Weights of a small GPT-style language model, trained from scratch on English Wikipedia.
Architecture: RMSNorm before each block, rotary positions, no biases in attention or MLP, embeddings untied during training, normalized queries and keys, attention and MLP in parallel, local attention windows, value residuals, hashed n-gram embeddings, learned residual scales, skips across layers, capped logits.
Training: a variant of Adam for these matrices, 6977 steps.
Each number is 200 + 30 x the weight over its row's rms, rounded and kept within 0 to 999. Layers, rows and columns count from 0. The size before them is the row's rms in percent of the matrix's.

# k: layer 9 attention key, 256x256, rms 0.0453, rows 243-255, columns 0-127
# q: layer 9 attention query, 256x256, rms 0.0458, rows 244-255, columns 0-127
# v: layer 9 attention value, 256x256, rms 0.0421, rows 192-206, columns 0-127
# o: layer 9 attention output (transposed), 256x256, rms 0.0456, rows 192-205, columns 0-127
k243,114,165,190,246,208,207,211,276,173,244,258,228,237,195,238,224,171,225,206,258,135,180,232,192,223,184,220,165,158,213,161,248,223,193,219,198,181,190,235,265,190,230,241,190,205,163,209,134,205,178,163,192,174,253,187,200,178,243,146,160,225,255,220,177,197,200,151,171,161,203,198,166,178,172,258,196,183,202,160,211,196,201,227,269,192,182,161,180,217,213,210,170,195,198,179,220,203,179,158,192,158,177,135,224,209,190,191,206,173,202,212,251,170,209,186,204,200,213,164,212,153,238,208,173,217,204,185,191,255
q244,094,226,211,237,215,219,260,207,209,268,207,212,202,209,174,152,219,222,180,156,221,193,205,204,163,188,234,209,182,135,206,213,206,183,204,200,152,205,183,188,190,185,232,212,192,271,265,180,203,193,216,169,245,162,220,199,183,157,246,173,218,178,202,172,158,239,224,232,175,189,199,232,206,222,221,183,210,252,260,231,221,195,181,165,214,207,180,206,203,173,168,200,268,203,239,211,217,169,161,130,199,170,224,193,197,168,188,243,243,156,232,194,181,192,191,152,180,225,187,197,228,150,199,217,219,211,186,219,187
k244,098,175,186,184,192,182,184,82,248,146,122,168,196,168,120,189,223,178,194,180,230,126,156,224,224,236,228,210,185,220,192,206,239,193,178,193,163,239,205,172,201,140,204,219,144,173,203,174,227,220,216,195,205,174,218,238,194,211,164,211,187,164,206,190,164,300,141,214,170,212,210,220,230,208,145,218,206,211,271,188,199,161,243,182,237,235,215,182,200,198,150,189,182,163,206,229,218,185,197,236,212,154,211,174,193,187,211,191,216,161,212,262,175,217,207,209,192,216,209,176,158,134,198,235,235,236,270,214,189
q245,096,199,184,185,217,207,272,249,211,219,173,174,136,199,199,174,175,193,165,157,192,170,204,230,199,278,227,274,227,172,254,181,168,167,254,192,160,184,183,197,160,190,202,197,208,252,207,194,232,178,237,250,249,170,206,188,157,131,217,193,221,171,172,225,207,199,151,252,230,186,184,204,208,192,216,157,212,169,157,245,196,198,196,225,220,206,157,209,218,188,230,233,199,187,223,196,196,166,193,186,213,152,186,234,234,173,241,183,257,219,188,202,194,183,216,165,184,281,260,212,236,202,237,185,206,201,231,201,211
k245,125,184,179,195,185,194,261,221,241,202,245,254,121,196,171,175,160,191,202,200,216,174,215,224,212,226,180,168,204,179,204,185,175,165,215,192,259,195,166,178,157,183,188,169,202,222,211,185,183,191,250,255,193,229,177,153,217,163,192,162,237,217,224,216,165,225,245,219,177,205,190,221,195,216,176,225,221,172,157,179,168,184,204,146,191,168,200,225,182,198,254,210,228,148,266,159,199,215,232,213,216,210,177,224,153,197,234,141,221,255,172,202,189,162,216,217,216,271,195,177,167,208,240,184,213,224,246,211,226
q246,090,196,225,217,200,235,145,195,229,176,208,193,209,239,184,227,203,166,192,220,190,216,216,177,210,165,217,246,184,211,174,182,175,218,198,217,236,203,202,218,220,222,196,201,223,127,213,177,233,185,253,186,164,192,172,245,205,190,262,197,243,149,178,233,193,195,234,226,206,169,251,216,231,200,224,215,232,197,237,191,187,266,163,198,144,221,200,198,192,194,142,193,278,210,243,155,258,208,221,247,237,172,236,185,156,223,139,234,214,241,265,171,198,148,153,185,123,216,166,160,192,150,160,199,170,179,174,157,176
k246,123,216,220,195,202,195,193,167,194,153,110,179,199,203,165,197,213,204,191,191,244,245,192,203,191,211,231,239,225,212,158,207,177,236,193,224,186,249,142,157,250,170,245,171,146,145,189,202,215,151,232,244,170,203,195,272,210,218,192,246,186,196,201,196,197,194,143,181,171,169,184,249,177,234,194,122,225,220,266,176,193,199,268,140,223,212,244,187,177,171,152,222,137,238,199,216,225,213,196,183,207,168,283,171,170,179,107,216,218,170,143,151,219,139,201,193,200,218,220,140,209,204,236,222,200,181,200,232,163
q247,099,189,226,197,177,198,309,169,183,270,206,205,201,157,190,209,175,162,239,225,235,202,181,162,153,225,148,249,168,171,227,224,260,176,225,185,223,177,192,243,168,223,214,241,182,177,239,155,183,257,154,182,181,179,260,169,221,233,243,181,229,167,206,179,198,192,227,199,217,189,205,169,159,180,163,255,213,232,244,199,241,216,190,210,147,231,206,206,182,185,238,206,208,182,219,172,187,225,211,209,169,123,160,209,210,188,208,225,230,226,239,168,174,185,176,174,246,246,248,257,215,207,178,148,219,160,203,181,229
k247,090,170,235,225,174,177,235,205,222,132,170,195,216,112,230,186,176,152,261,141,199,216,197,191,180,219,176,208,236,154,235,242,161,223,159,180,278,173,244,227,193,239,145,228,165,219,240,205,191,190,171,163,238,199,224,232,183,231,193,224,164,178,214,231,229,175,191,233,192,210,168,147,204,161,159,214,233,264,174,197,211,206,180,210,197,218,235,191,158,140,190,210,203,161,235,154,259,197,241,251,220,219,243,235,206,200,240,215,207,275,223,158,162,156,235,213,231,201,164,206,148,225,147,176,215,192,220,186,258
q248,111,167,155,207,261,157,164,200,206,221,233,210,188,184,207,198,190,153,205,183,250,190,220,228,170,268,229,157,219,229,212,193,187,171,167,223,231,214,208,190,216,214,204,192,289,189,168,227,213,198,242,194,262,239,208,238,257,204,218,203,258,212,171,229,239,174,155,227,193,222,174,174,212,185,184,206,206,201,129,209,172,243,202,191,234,265,183,165,222,233,226,188,259,174,180,185,200,243,186,176,239,188,245,216,226,175,208,120,182,171,187,185,155,204,222,176,211,271,170,270,201,187,245,233,196,204,220,156,161
k248,110,159,240,228,226,221,194,234,202,241,228,166,148,197,164,229,194,186,158,220,219,153,214,191,191,237,196,165,161,173,205,205,174,250,241,269,206,193,205,200,206,196,172,252,287,196,186,186,217,206,220,235,208,232,156,202,244,152,186,216,255,186,207,171,232,208,213,199,168,202,196,210,219,167,238,222,184,253,151,210,156,204,188,167,219,218,182,176,198,283,243,232,206,214,161,130,234,249,226,190,166,215,233,220,176,205,201,201,206,190,253,163,145,156,244,212,156,182,175,264,209,204,219,173,192,232,158,206,224
q249,109,216,189,207,181,254,171,200,187,198,239,261,219,209,237,152,232,219,219,191,173,154,255,195,218,242,221,246,222,187,140,178,207,236,193,187,151,253,230,163,200,186,221,200,221,221,168,122,221,203,218,177,196,209,253,202,213,150,226,175,186,159,161,237,203,182,144,190,181,212,212,160,212,158,263,217,206,181,184,154,206,215,165,203,209,198,201,149,149,195,250,165,235,168,225,184,218,207,212,237,215,185,211,163,139,224,209,211,212,261,207,199,252,182,170,189,209,199,187,184,159,137,176,191,223,238,172,218,219
k249,100,144,197,169,215,229,203,189,202,169,158,207,207,169,143,196,220,195,157,183,226,173,277,240,203,199,233,232,198,208,150,203,238,240,186,239,155,228,197,187,225,159,237,186,182,133,195,166,199,211,278,248,163,208,216,236,217,209,189,181,182,161,212,196,216,238,136,190,197,244,203,215,193,172,205,203,154,178,273,172,182,164,230,213,243,199,175,150,196,223,148,200,235,204,174,169,220,195,205,204,183,165,253,150,207,182,175,223,216,206,207,183,182,173,163,173,193,188,148,153,187,201,229,204,185,185,246,213,165
q250,113,212,184,200,210,192,220,199,198,218,199,154,216,198,231,207,190,201,233,163,144,160,206,199,204,157,225,221,205,215,234,207,233,181,227,180,191,246,213,283,186,211,214,182,170,295,192,193,181,181,211,198,229,177,177,174,158,261,149,198,224,256,205,153,134,151,221,191,214,216,242,280,207,223,183,172,154,170,174,231,178,219,207,152,190,219,200,206,169,158,198,205,220,151,182,225,190,210,228,177,157,208,181,245,232,168,187,204,223,227,136,242,239,242,183,195,235,171,217,168,170,208,232,203,205,259,182,211,186
k250,122,245,173,159,204,218,157,185,224,227,210,154,164,167,186,233,186,166,236,182,198,208,184,190,131,189,222,220,178,167,289,196,252,147,165,202,157,214,202,279,172,215,224,184,169,259,204,170,198,190,221,218,200,158,183,176,210,207,205,174,232,259,162,204,156,197,209,208,200,272,198,242,181,169,234,212,182,160,171,235,202,205,186,187,143,208,227,172,160,191,216,175,182,172,224,232,200,161,251,204,164,208,215,224,231,195,169,222,186,228,180,201,249,181,174,219,232,196,164,210,178,184,238,212,214,220,185,184,190
q251,117,190,204,189,258,236,193,233,185,190,238,207,198,165,223,195,185,198,278,196,152,220,209,205,228,250,226,197,239,169,254,190,237,185,218,212,170,203,221,216,175,186,195,209,270,213,174,181,205,219,178,221,218,197,236,202,223,248,164,200,159,227,219,172,243,218,201,258,158,196,236,197,171,206,210,213,191,190,174,259,228,245,204,262,205,254,197,163,249,198,212,233,201,188,151,205,240,180,194,178,177,166,198,213,202,144,199,227,212,196,176,231,204,184,201,187,212,247,215,199,227,221,199,168,198,167,195,209,219
k251,101,172,232,214,212,220,214,241,202,187,188,189,235,191,199,210,185,157,211,176,223,201,202,210,200,221,257,196,215,181,198,194,177,276,199,209,163,201,173,202,266,179,175,212,223,152,227,220,180,189,201,204,234,213,155,192,248,222,209,198,150,165,187,181,223,232,200,232,199,225,156,197,207,173,251,181,184,201,176,207,161,256,230,257,191,218,223,158,202,205,214,223,190,178,185,115,214,157,174,171,167,201,234,207,163,207,170,234,219,252,209,237,197,142,201,278,218,209,200,147,130,243,210,212,203,216,197,215,242
q252,099,183,222,210,216,160,192,138,192,197,208,208,215,184,166,237,219,153,181,219,222,260,237,193,194,189,170,265,163,200,125,148,203,198,195,217,182,253,171,238,206,170,214,236,216,183,245,218,247,182,218,193,162,204,214,212,175,176,204,150,272,175,203,249,232,235,188,180,220,162,174,218,186,210,194,181,262,189,277,141,221,203,209,212,201,186,222,163,170,210,166,163,203,193,209,192,177,166,179,215,214,195,205,174,238,233,200,192,215,202,146,153,203,173,169,174,150,197,216,163,223,181,200,271,189,214,179,163,151
k252,127,236,179,203,214,190,177,206,194,204,182,220,263,213,138,227,159,163,236,193,271,250,236,191,160,146,154,244,195,173,115,194,194,168,203,190,232,238,177,161,223,134,201,187,179,174,173,219,224,204,225,215,187,199,216,219,192,202,173,215,180,231,197,197,156,190,194,162,189,149,173,215,149,230,185,167,231,154,234,185,217,165,211,172,228,194,187,229,169,154,175,182,163,247,199,199,194,157,208,172,200,233,178,130,200,192,189,167,212,195,189,153,186,179,219,154,168,189,249,181,192,238,197,188,238,194,158,179,160
q253,117,198,180,181,230,188,209,152,197,248,184,202,200,197,189,233,184,205,168,215,200,201,194,180,209,251,197,235,202,188,187,217,188,248,159,261,237,146,188,197,223,236,202,180,210,214,208,200,193,124,133,204,195,168,126,200,176,123,208,194,180,193,179,218,225,219,161,180,152,196,166,195,210,173,211,179,147,259,185,216,202,229,192,242,167,212,181,151,193,212,161,235,175,205,245,159,226,215,188,174,189,242,199,273,136,239,204,189,169,181,208,219,211,169,245,215,149,249,213,245,176,157,186,185,217,216,202,248,222
k253,104,193,181,166,212,190,174,209,206,185,193,230,159,256,174,158,153,216,145,219,181,194,195,186,150,278,216,196,190,239,188,227,219,244,185,235,188,203,214,190,211,217,232,173,191,198,249,171,209,175,212,193,203,228,173,176,139,244,145,201,169,220,258,191,149,221,122,198,162,201,208,206,237,204,209,205,179,196,257,178,192,196,232,256,214,193,177,161,177,183,167,225,202,214,239,198,199,248,144,216,237,249,210,237,166,195,221,214,248,151,182,270,173,214,254,224,158,236,148,186,234,182,237,223,217,198,190,211,200
q254,096,212,182,183,227,184,181,170,216,193,159,186,184,247,215,271,110,265,217,202,212,185,213,150,265,211,232,103,242,199,194,139,168,199,202,203,200,182,179,197,215,265,195,186,252,141,149,210,210,194,185,233,208,167,179,224,216,150,214,182,169,177,216,199,220,228,209,175,234,190,203,189,217,186,178,193,167,216,158,222,190,202,207,194,172,198,181,223,195,226,240,235,219,237,185,159,206,239,238,168,190,267,164,212,190,196,203,186,211,246,203,192,188,211,204,222,205,194,148,205,243,224,238,239,125,288,221,162,210
k254,096,186,212,188,231,203,201,219,191,242,255,246,161,216,272,194,180,223,179,257,211,236,214,242,216,220,198,154,229,213,223,195,151,167,226,192,213,161,194,194,137,246,225,149,234,243,157,202,212,239,166,258,156,234,192,180,225,152,205,209,220,261,171,210,208,168,242,180,178,215,202,203,209,213,216,203,236,238,143,220,201,214,212,257,223,194,215,184,192,189,308,168,221,207,269,160,184,178,217,203,196,172,151,260,146,183,180,225,204,224,199,183,209,242,170,208,227,185,198,202,221,252,252,199,127,199,156,229,203
q255,099,175,203,171,207,256,162,152,221,112,204,202,144,183,152,151,140,144,206,235,211,188,226,209,200,210,167,239,201,239,219,177,181,165,192,243,210,240,151,222,199,239,193,229,254,184,252,205,188,211,239,210,176,145,174,186,184,193,187,240,268,185,170,209,207,225,243,198,166,230,228,196,235,271,186,262,175,224,212,239,175,257,195,206,224,217,184,197,204,223,131,232,240,173,206,189,240,191,195,202,233,262,242,205,241,214,196,194,240,164,247,197,151,134,191,231,159,196,154,165,243,183,199,222,198,205,228,181,201
k255,107,232,234,167,215,178,216,195,212,141,127,155,153,228,158,200,116,145,184,203,226,206,184,221,199,238,227,219,181,206,179,207,241,241,177,229,224,187,134,167,202,219,174,198,199,133,142,181,211,167,191,257,208,150,173,230,215,177,173,192,186,177,173,207,156,208,113,156,258,162,196,187,193,255,198,151,201,159,198,225,199,204,236,267,209,190,212,192,171,215,152,246,161,228,227,187,203,220,209,212,220,235,272,153,164,187,188,244,197,217,204,146,186,168,237,257,186,190,206,195,230,200,218,233,189,192,220,225,193
v192,096,224,149,193,187,187,218,243,185,235,206,202,200,186,219,185,183,168,207,213,241,215,182,174,249,194,198,214,176,194,165,196,232,180,200,212,225,168,217,207,261,188,211,201,180,128,205,202,197,206,196,260,203,242,233,139,189,175,255,213,220,131,232,218,191,181,209,214,226,192,160,231,210,201,207,193,197,185,175,214,222,197,255,248,156,199,196,206,259,138,222,223,192,188,188,234,178,209,197,213,184,170,202,178,136,179,205,253,222,233,172,229,185,200,159,182,250,202,212,247,182,224,197,222,169,192,122,155,185
o192,084,175,193,190,186,203,221,168,202,228,207,243,195,199,225,227,210,165,156,160,218,188,215,251,122,176,152,155,167,188,205,239,124,209,160,218,212,200,191,205,211,213,180,227,201,214,164,236,158,204,214,138,190,182,252,209,197,201,199,250,221,269,166,196,196,154,227,200,222,222,184,186,171,255,233,174,206,175,192,176,193,228,180,254,199,201,171,163,191,254,181,181,236,180,187,187,208,257,185,157,181,212,208,199,188,219,214,178,200,206,212,215,209,211,244,210,192,201,188,177,196,191,129,183,126,234,230,187,218
v193,106,183,130,209,216,242,183,194,224,114,185,198,210,234,207,161,238,178,198,220,258,200,195,174,213,201,183,208,222,227,163,236,194,212,148,216,206,192,218,197,232,223,192,194,228,155,150,168,200,235,181,216,281,215,227,181,228,182,226,197,162,186,190,178,229,134,213,215,213,177,207,176,198,166,197,215,226,188,181,199,201,175,162,271,235,185,143,208,275,192,213,210,215,242,200,177,168,193,184,147,206,212,202,185,211,231,220,292,155,185,214,247,204,205,190,249,210,176,217,212,252,215,168,232,201,163,205,193,172
o193,079,250,214,157,204,225,209,214,234,269,165,177,166,188,211,231,201,213,190,190,165,239,189,205,219,202,204,219,160,173,226,138,223,164,220,195,226,207,196,255,158,165,159,210,250,185,159,206,212,147,161,202,207,223,246,224,166,191,167,195,228,173,186,180,200,255,235,225,237,210,185,216,214,185,193,206,194,220,145,179,167,200,210,182,215,173,242,198,146,202,198,183,243,150,222,175,219,163,268,207,161,245,226,167,186,217,270,144,265,210,218,156,218,228,221,198,236,202,138,179,175,179,245,193,196,203,159,172,254
v194,093,215,196,165,177,183,195,210,216,252,188,190,234,181,243,219,189,245,218,219,165,136,209,233,211,279,185,204,169,228,221,200,200,200,161,201,214,202,244,245,173,201,198,222,260,247,175,194,193,165,209,187,253,226,164,193,175,184,183,202,167,188,202,229,267,200,211,142,172,195,153,144,232,182,204,243,178,206,166,213,174,219,187,196,124,237,195,186,206,188,220,199,171,226,160,195,182,195,248,212,155,188,180,202,205,233,215,216,153,203,166,262,200,236,189,226,203,159,236,193,109,171,189,221,146,230,211,237,227
o194,087,246,232,194,261,192,186,220,186,147,215,169,172,203,165,191,260,206,147,162,181,235,224,243,213,188,172,226,209,141,207,192,177,201,224,250,165,179,144,180,253,195,194,191,174,207,241,222,236,190,155,187,198,193,140,267,232,162,196,184,199,206,187,228,243,169,196,185,205,133,191,252,147,157,200,220,228,148,213,165,168,218,182,176,146,178,218,225,186,221,198,192,203,152,267,157,184,163,153,227,230,256,228,180,233,207,160,221,168,212,208,172,210,200,198,220,183,152,203,193,239,229,142,167,194,193,181,145,199
v195,089,236,177,172,224,171,189,191,213,214,192,184,205,189,225,247,192,185,197,257,226,189,170,183,213,216,212,192,249,214,148,196,242,194,185,204,180,246,237,188,144,202,214,248,232,259,199,188,182,226,218,200,270,224,187,127,191,188,196,198,200,234,180,204,217,203,217,151,280,223,167,136,183,244,209,204,216,225,201,181,162,188,225,178,189,229,197,184,181,186,210,214,187,193,212,170,193,203,245,261,133,201,188,205,223,198,193,184,202,263,152,233,193,165,170,212,225,173,172,171,132,244,168,201,241,217,217,181,209
o195,085,186,238,255,191,194,194,231,192,180,198,203,191,224,155,174,259,170,241,187,181,167,174,251,212,200,173,197,174,189,217,176,177,208,182,211,252,212,157,175,263,219,149,156,186,169,246,200,268,194,199,205,132,222,214,249,216,201,183,253,147,201,204,179,186,210,146,262,186,173,225,198,239,180,210,245,196,181,200,226,216,217,195,203,229,164,220,277,244,230,180,135,146,211,141,251,203,221,111,144,181,187,167,166,241,191,182,193,235,160,206,155,227,178,221,194,206,190,247,215,212,178,228,155,190,187,196,175,215
v196,100,180,236,220,177,239,221,170,216,148,164,175,234,209,142,195,161,268,158,202,235,213,161,189,197,278,188,295,199,222,192,223,171,237,184,227,213,195,185,187,221,161,206,159,195,166,198,203,182,191,139,219,223,148,175,181,210,211,184,200,196,159,181,178,220,162,203,237,164,209,217,215,197,194,185,193,199,205,212,197,188,235,188,238,155,165,153,196,266,196,139,201,214,192,204,194,215,192,185,92,219,209,229,168,174,190,192,234,193,133,223,154,207,168,258,179,172,243,204,234,190,176,190,219,133,221,188,195,198
o196,074,208,194,172,186,154,198,204,218,224,180,226,240,250,276,202,200,171,213,216,221,274,205,189,218,182,187,150,173,210,200,201,256,204,245,224,182,148,218,200,222,195,231,203,202,197,182,213,200,212,300,209,219,224,197,185,201,224,258,186,218,158,247,223,174,231,216,200,245,220,195,188,257,213,166,179,241,201,217,167,233,181,234,209,197,184,203,191,151,214,208,144,191,193,158,221,207,202,225,230,237,238,209,261,204,157,221,194,204,256,208,226,225,208,157,185,188,188,192,157,188,187,184,195,211,157,221,232,169
v197,100,249,168,205,202,246,171,164,191,204,201,214,235,199,197,191,230,212,188,192,219,183,191,202,185,218,165,210,156,211,181,191,175,203,203,203,175,221,157,226,141,196,196,172,148,228,244,157,225,229,203,192,227,205,216,195,202,223,222,188,208,165,143,188,238,158,167,202,162,158,191,231,226,152,194,220,212,224,234,158,230,201,179,181,177,196,219,197,213,190,197,158,195,194,241,206,201,219,262,161,208,248,198,224,177,202,196,204,141,132,166,191,205,184,173,140,188,218,202,244,189,143,178,156,186,195,113,192,201
o197,075,161,206,231,136,181,230,211,193,186,239,128,158,197,198,231,218,255,238,242,206,161,200,231,207,201,195,218,192,203,266,259,226,178,169,234,221,166,238,172,229,241,240,225,184,118,175,190,208,172,216,231,206,181,181,181,201,217,170,198,173,194,206,193,191,258,224,196,209,202,197,179,200,194,176,205,165,170,111,186,220,248,164,173,205,179,147,223,209,192,193,223,222,199,209,187,172,200,209,206,197,235,219,154,213,200,204,177,213,230,177,244,222,236,184,187,189,200,198,161,123,223,210,194,213,257,283,222,226
v198,095,209,189,195,235,144,194,170,181,276,205,203,234,202,201,189,193,233,191,223,134,193,217,179,240,222,226,191,156,177,189,214,239,185,146,193,245,218,253,204,186,225,187,203,170,184,226,226,195,205,163,188,180,198,234,156,179,191,225,201,231,184,191,209,225,172,217,207,185,175,179,209,203,179,195,233,212,236,244,175,234,282,182,172,167,292,223,167,190,212,183,186,209,178,175,218,165,199,189,200,175,185,174,260,187,214,202,155,221,222,171,255,221,210,186,211,197,229,189,229,137,195,210,159,165,235,174,168,210
o198,084,185,196,197,188,226,177,204,227,162,150,178,188,221,162,167,184,158,213,202,220,236,179,237,234,202,176,215,175,222,206,230,154,199,184,206,179,202,211,162,170,148,199,186,243,204,215,168,209,203,194,192,165,248,165,247,230,218,188,219,214,182,236,180,201,217,172,265,165,221,190,202,230,218,162,206,283,207,152,227,224,136,218,168,220,175,185,208,190,271,213,216,155,171,177,198,179,203,160,208,216,256,254,184,201,172,176,227,169,188,238,205,164,235,244,249,218,205,182,134,217,230,128,261,187,213,207,185,199
v199,095,177,152,177,231,158,248,177,205,278,206,218,223,209,193,216,176,216,189,190,198,245,204,201,206,144,193,116,222,188,173,192,229,194,159,182,203,179,201,186,214,191,172,181,223,215,206,149,187,230,164,168,163,196,200,288,210,210,214,192,206,212,198,143,87,191,196,195,210,189,282,248,171,265,180,200,178,186,220,172,227,243,176,225,239,184,196,161,182,190,188,188,212,203,250,175,221,256,203,161,242,235,209,206,260,179,187,225,195,231,233,221,181,156,153,200,176,221,187,174,229,221,227,215,235,204,171,194,193
o199,087,141,194,221,200,166,190,205,185,177,251,214,203,190,173,194,205,159,234,156,207,174,223,183,168,232,226,237,177,227,225,184,181,223,243,214,228,213,203,191,219,227,286,198,179,202,163,308,196,184,192,250,207,210,148,149,159,215,198,202,157,255,209,236,268,175,220,186,196,144,180,217,165,237,171,166,213,227,155,187,226,209,213,163,168,250,260,203,228,231,254,214,224,196,147,234,184,161,222,257,168,111,217,195,206,194,211,150,199,147,173,182,155,204,227,211,237,197,162,208,186,216,216,214,270,200,204,217,184
v200,097,144,121,185,214,200,171,201,171,196,209,204,172,190,211,228,197,168,185,191,168,215,219,154,238,204,175,176,203,159,163,202,176,181,161,222,216,185,201,231,203,228,177,198,181,184,209,218,162,269,221,165,264,215,238,204,162,214,167,212,182,265,216,178,174,181,237,262,215,266,220,196,204,188,213,176,249,190,130,221,175,200,191,190,183,209,227,178,229,205,234,143,228,161,180,183,205,185,158,155,227,193,217,174,202,241,232,244,185,184,198,221,169,168,172,192,143,271,151,203,226,217,198,222,201,233,164,164,163
o200,070,223,170,206,200,208,215,234,222,199,256,130,111,223,274,175,223,231,250,190,226,188,240,272,241,165,206,225,236,243,196,196,196,207,196,182,206,155,191,215,196,187,176,209,222,209,192,218,195,233,199,212,181,188,170,216,188,243,173,199,248,149,240,216,191,192,202,158,198,215,228,213,213,192,147,243,152,212,225,193,201,250,223,190,214,195,177,212,192,215,168,204,186,227,242,187,165,154,183,268,165,200,169,224,210,168,219,166,232,204,188,198,258,275,225,224,225,188,192,200,231,225,197,222,234,234,227,253,215
v201,097,231,205,220,212,159,181,174,236,223,175,203,212,214,185,232,225,170,171,156,217,201,182,214,264,213,191,238,187,228,206,233,196,246,164,208,206,225,247,191,187,202,208,206,158,198,184,213,218,125,211,216,175,234,219,274,172,169,182,185,206,156,213,252,203,216,202,222,217,159,150,141,243,181,188,175,213,173,184,225,203,226,217,214,273,229,141,227,178,185,192,212,153,224,209,246,169,186,174,190,235,200,210,178,190,205,165,235,159,161,128,219,213,265,287,233,203,176,286,249,269,200,207,192,210,217,245,226,195
o201,084,193,205,189,211,225,247,155,227,211,99,174,211,191,175,193,178,228,243,259,186,196,203,169,212,270,179,182,210,200,168,147,175,142,204,215,172,166,135,215,193,204,142,208,212,201,225,174,186,226,190,187,217,173,249,162,166,193,236,169,227,232,170,174,197,196,241,181,194,212,217,234,219,240,200,186,171,187,191,231,160,177,195,206,175,151,252,163,162,205,180,252,244,111,227,172,214,244,215,132,152,159,177,207,163,198,188,189,192,235,254,219,221,163,209,233,214,273,170,201,169,174,199,199,176,201,172,195,147
v202,107,159,206,217,195,154,231,253,162,141,209,205,161,195,206,177,189,157,257,218,178,154,192,224,172,177,222,174,220,190,214,229,236,181,171,203,175,213,178,194,189,206,196,197,183,185,175,183,190,259,179,188,169,220,190,245,168,243,179,171,132,226,232,182,109,230,180,205,206,284,184,235,167,188,191,207,193,223,197,171,178,215,162,219,264,183,162,195,217,229,217,177,203,222,217,164,194,220,190,219,157,217,199,228,297,180,201,174,201,230,225,221,194,226,209,221,231,171,263,225,323,201,224,193,287,192,205,204,227
o202,084,222,229,143,216,199,188,143,234,236,262,222,199,200,202,198,160,211,231,238,241,179,192,153,214,265,204,208,168,207,131,119,172,227,223,201,239,182,193,177,236,209,208,202,164,221,243,219,181,199,152,219,221,197,243,157,160,208,261,247,209,167,192,227,197,159,199,190,202,205,224,248,236,215,200,212,212,213,200,234,207,163,181,166,130,209,218,152,216,167,178,207,179,160,211,179,241,201,259,219,177,172,220,177,196,182,165,201,131,223,198,172,235,205,181,145,208,200,179,185,136,200,216,234,202,181,212,177,174
v203,101,237,131,225,170,200,183,198,197,280,227,221,216,190,234,165,180,186,231,238,225,195,194,168,172,114,203,160,223,195,202,188,251,159,231,208,237,208,134,219,221,210,174,175,212,211,212,212,168,219,190,194,194,170,187,191,199,191,199,205,206,169,243,185,99,182,197,178,187,267,193,247,166,230,197,212,161,202,225,185,265,180,208,133,237,179,218,185,237,212,238,186,207,220,238,189,220,256,216,175,190,218,195,222,260,181,188,237,230,259,188,249,179,178,185,189,193,214,160,176,187,203,242,167,195,225,190,144,190
o203,077,160,223,183,202,208,208,137,160,192,279,240,205,187,179,220,189,241,213,142,259,200,140,224,206,264,159,184,174,212,154,205,205,227,220,216,175,173,263,177,176,230,254,223,199,171,192,175,250,216,165,217,186,183,174,239,187,237,201,206,195,285,188,209,190,189,221,220,178,231,185,179,190,217,239,167,222,211,225,195,230,210,197,186,161,217,186,190,162,154,159,207,176,189,141,190,201,163,191,229,229,231,241,178,152,201,268,178,217,162,186,166,204,223,186,204,224,166,227,211,195,201,195,203,214,236,201,190,200
v204,091,170,205,176,223,242,210,167,210,241,170,201,230,213,201,208,202,209,197,187,219,255,196,216,212,221,168,239,189,234,218,202,174,271,152,222,209,196,221,219,227,244,227,210,177,211,122,188,223,181,192,216,158,151,187,237,205,140,206,253,230,273,164,150,237,152,230,184,182,168,268,227,193,208,187,165,207,206,164,243,140,171,196,235,187,205,209,166,209,202,218,177,238,164,216,190,208,200,231,194,225,225,203,199,182,260,190,173,201,164,231,223,188,173,245,207,215,194,227,252,212,158,163,229,158,221,209,218,173
o204,074,216,211,205,194,181,199,219,196,192,78,170,195,206,207,231,230,168,161,161,139,177,257,214,140,198,227,188,217,191,164,251,155,123,169,180,236,203,165,185,203,241,185,161,198,239,262,205,155,230,221,159,206,264,224,175,213,203,198,234,214,202,261,232,211,239,206,215,259,146,186,213,210,153,264,226,200,165,208,176,218,236,223,219,227,206,158,193,214,194,175,199,172,163,207,221,177,144,187,166,246,170,197,239,245,226,217,183,154,243,209,201,190,207,148,213,176,192,218,180,201,183,183,211,191,216,187,166,211
v205,088,276,214,188,173,225,168,141,211,250,181,197,173,217,207,221,194,211,155,173,203,268,224,152,192,243,206,217,181,196,227,183,144,166,187,209,185,179,206,179,223,189,177,166,195,201,250,221,209,143,196,256,191,178,166,225,208,244,184,242,237,153,213,238,223,199,152,255,213,191,178,240,186,195,179,175,232,170,231,171,177,163,202,198,173,162,242,224,211,190,149,246,172,196,269,271,196,200,246,239,230,218,206,216,150,203,217,168,250,198,233,194,224,231,185,136,208,208,214,244,169,221,163,165,205,185,205,165,226
o205,080,173,202,202,202,206,244,220,172,229,218,169,186,186,158,196,192,238,216,232,237,184,185,180,179,228,195,202,218,209,163,182,235,191,233,159,199,245,204,230,181,154,231,221,152,166,174,202,175,177,181,193,188,157,189,214,149,168,182,220,220,255,179,154,147,169,217,184,223,187,197,153,183,186,210,192,190,207,218,199,204,242,212,222,206,151,118,211,165,198,178,212,279,166,193,180,200,211,205,169,183,241,188,223,245,142,182,228,193,244,183,232,114,238,182,211,140,218,167,173,184,208,188,242,152,202,204,198,181
v206,097,189,204,223,222,200,228,248,220,156,206,207,203,213,191,153,210,250,195,166,282,188,197,233,242,148,211,171,204,198,151,199,193,195,234,221,173,239,172,191,237,176,204,114,210,157,212,225,239,225,220,187,210,232,189,222,223,193,218,158,202,187,143,196,286,186,208,206,235,172,229,255,197,209,177,183,222,186,167,182,183,172,185,185,232,120,145,218,228,207,244,198,213,184,204,185,202,234,159,144,176,175,210,200,139,184,181,232,230,188,197,172,221,202,204,196,197,211,243,239,218,192,191,226,173,202,190,218,188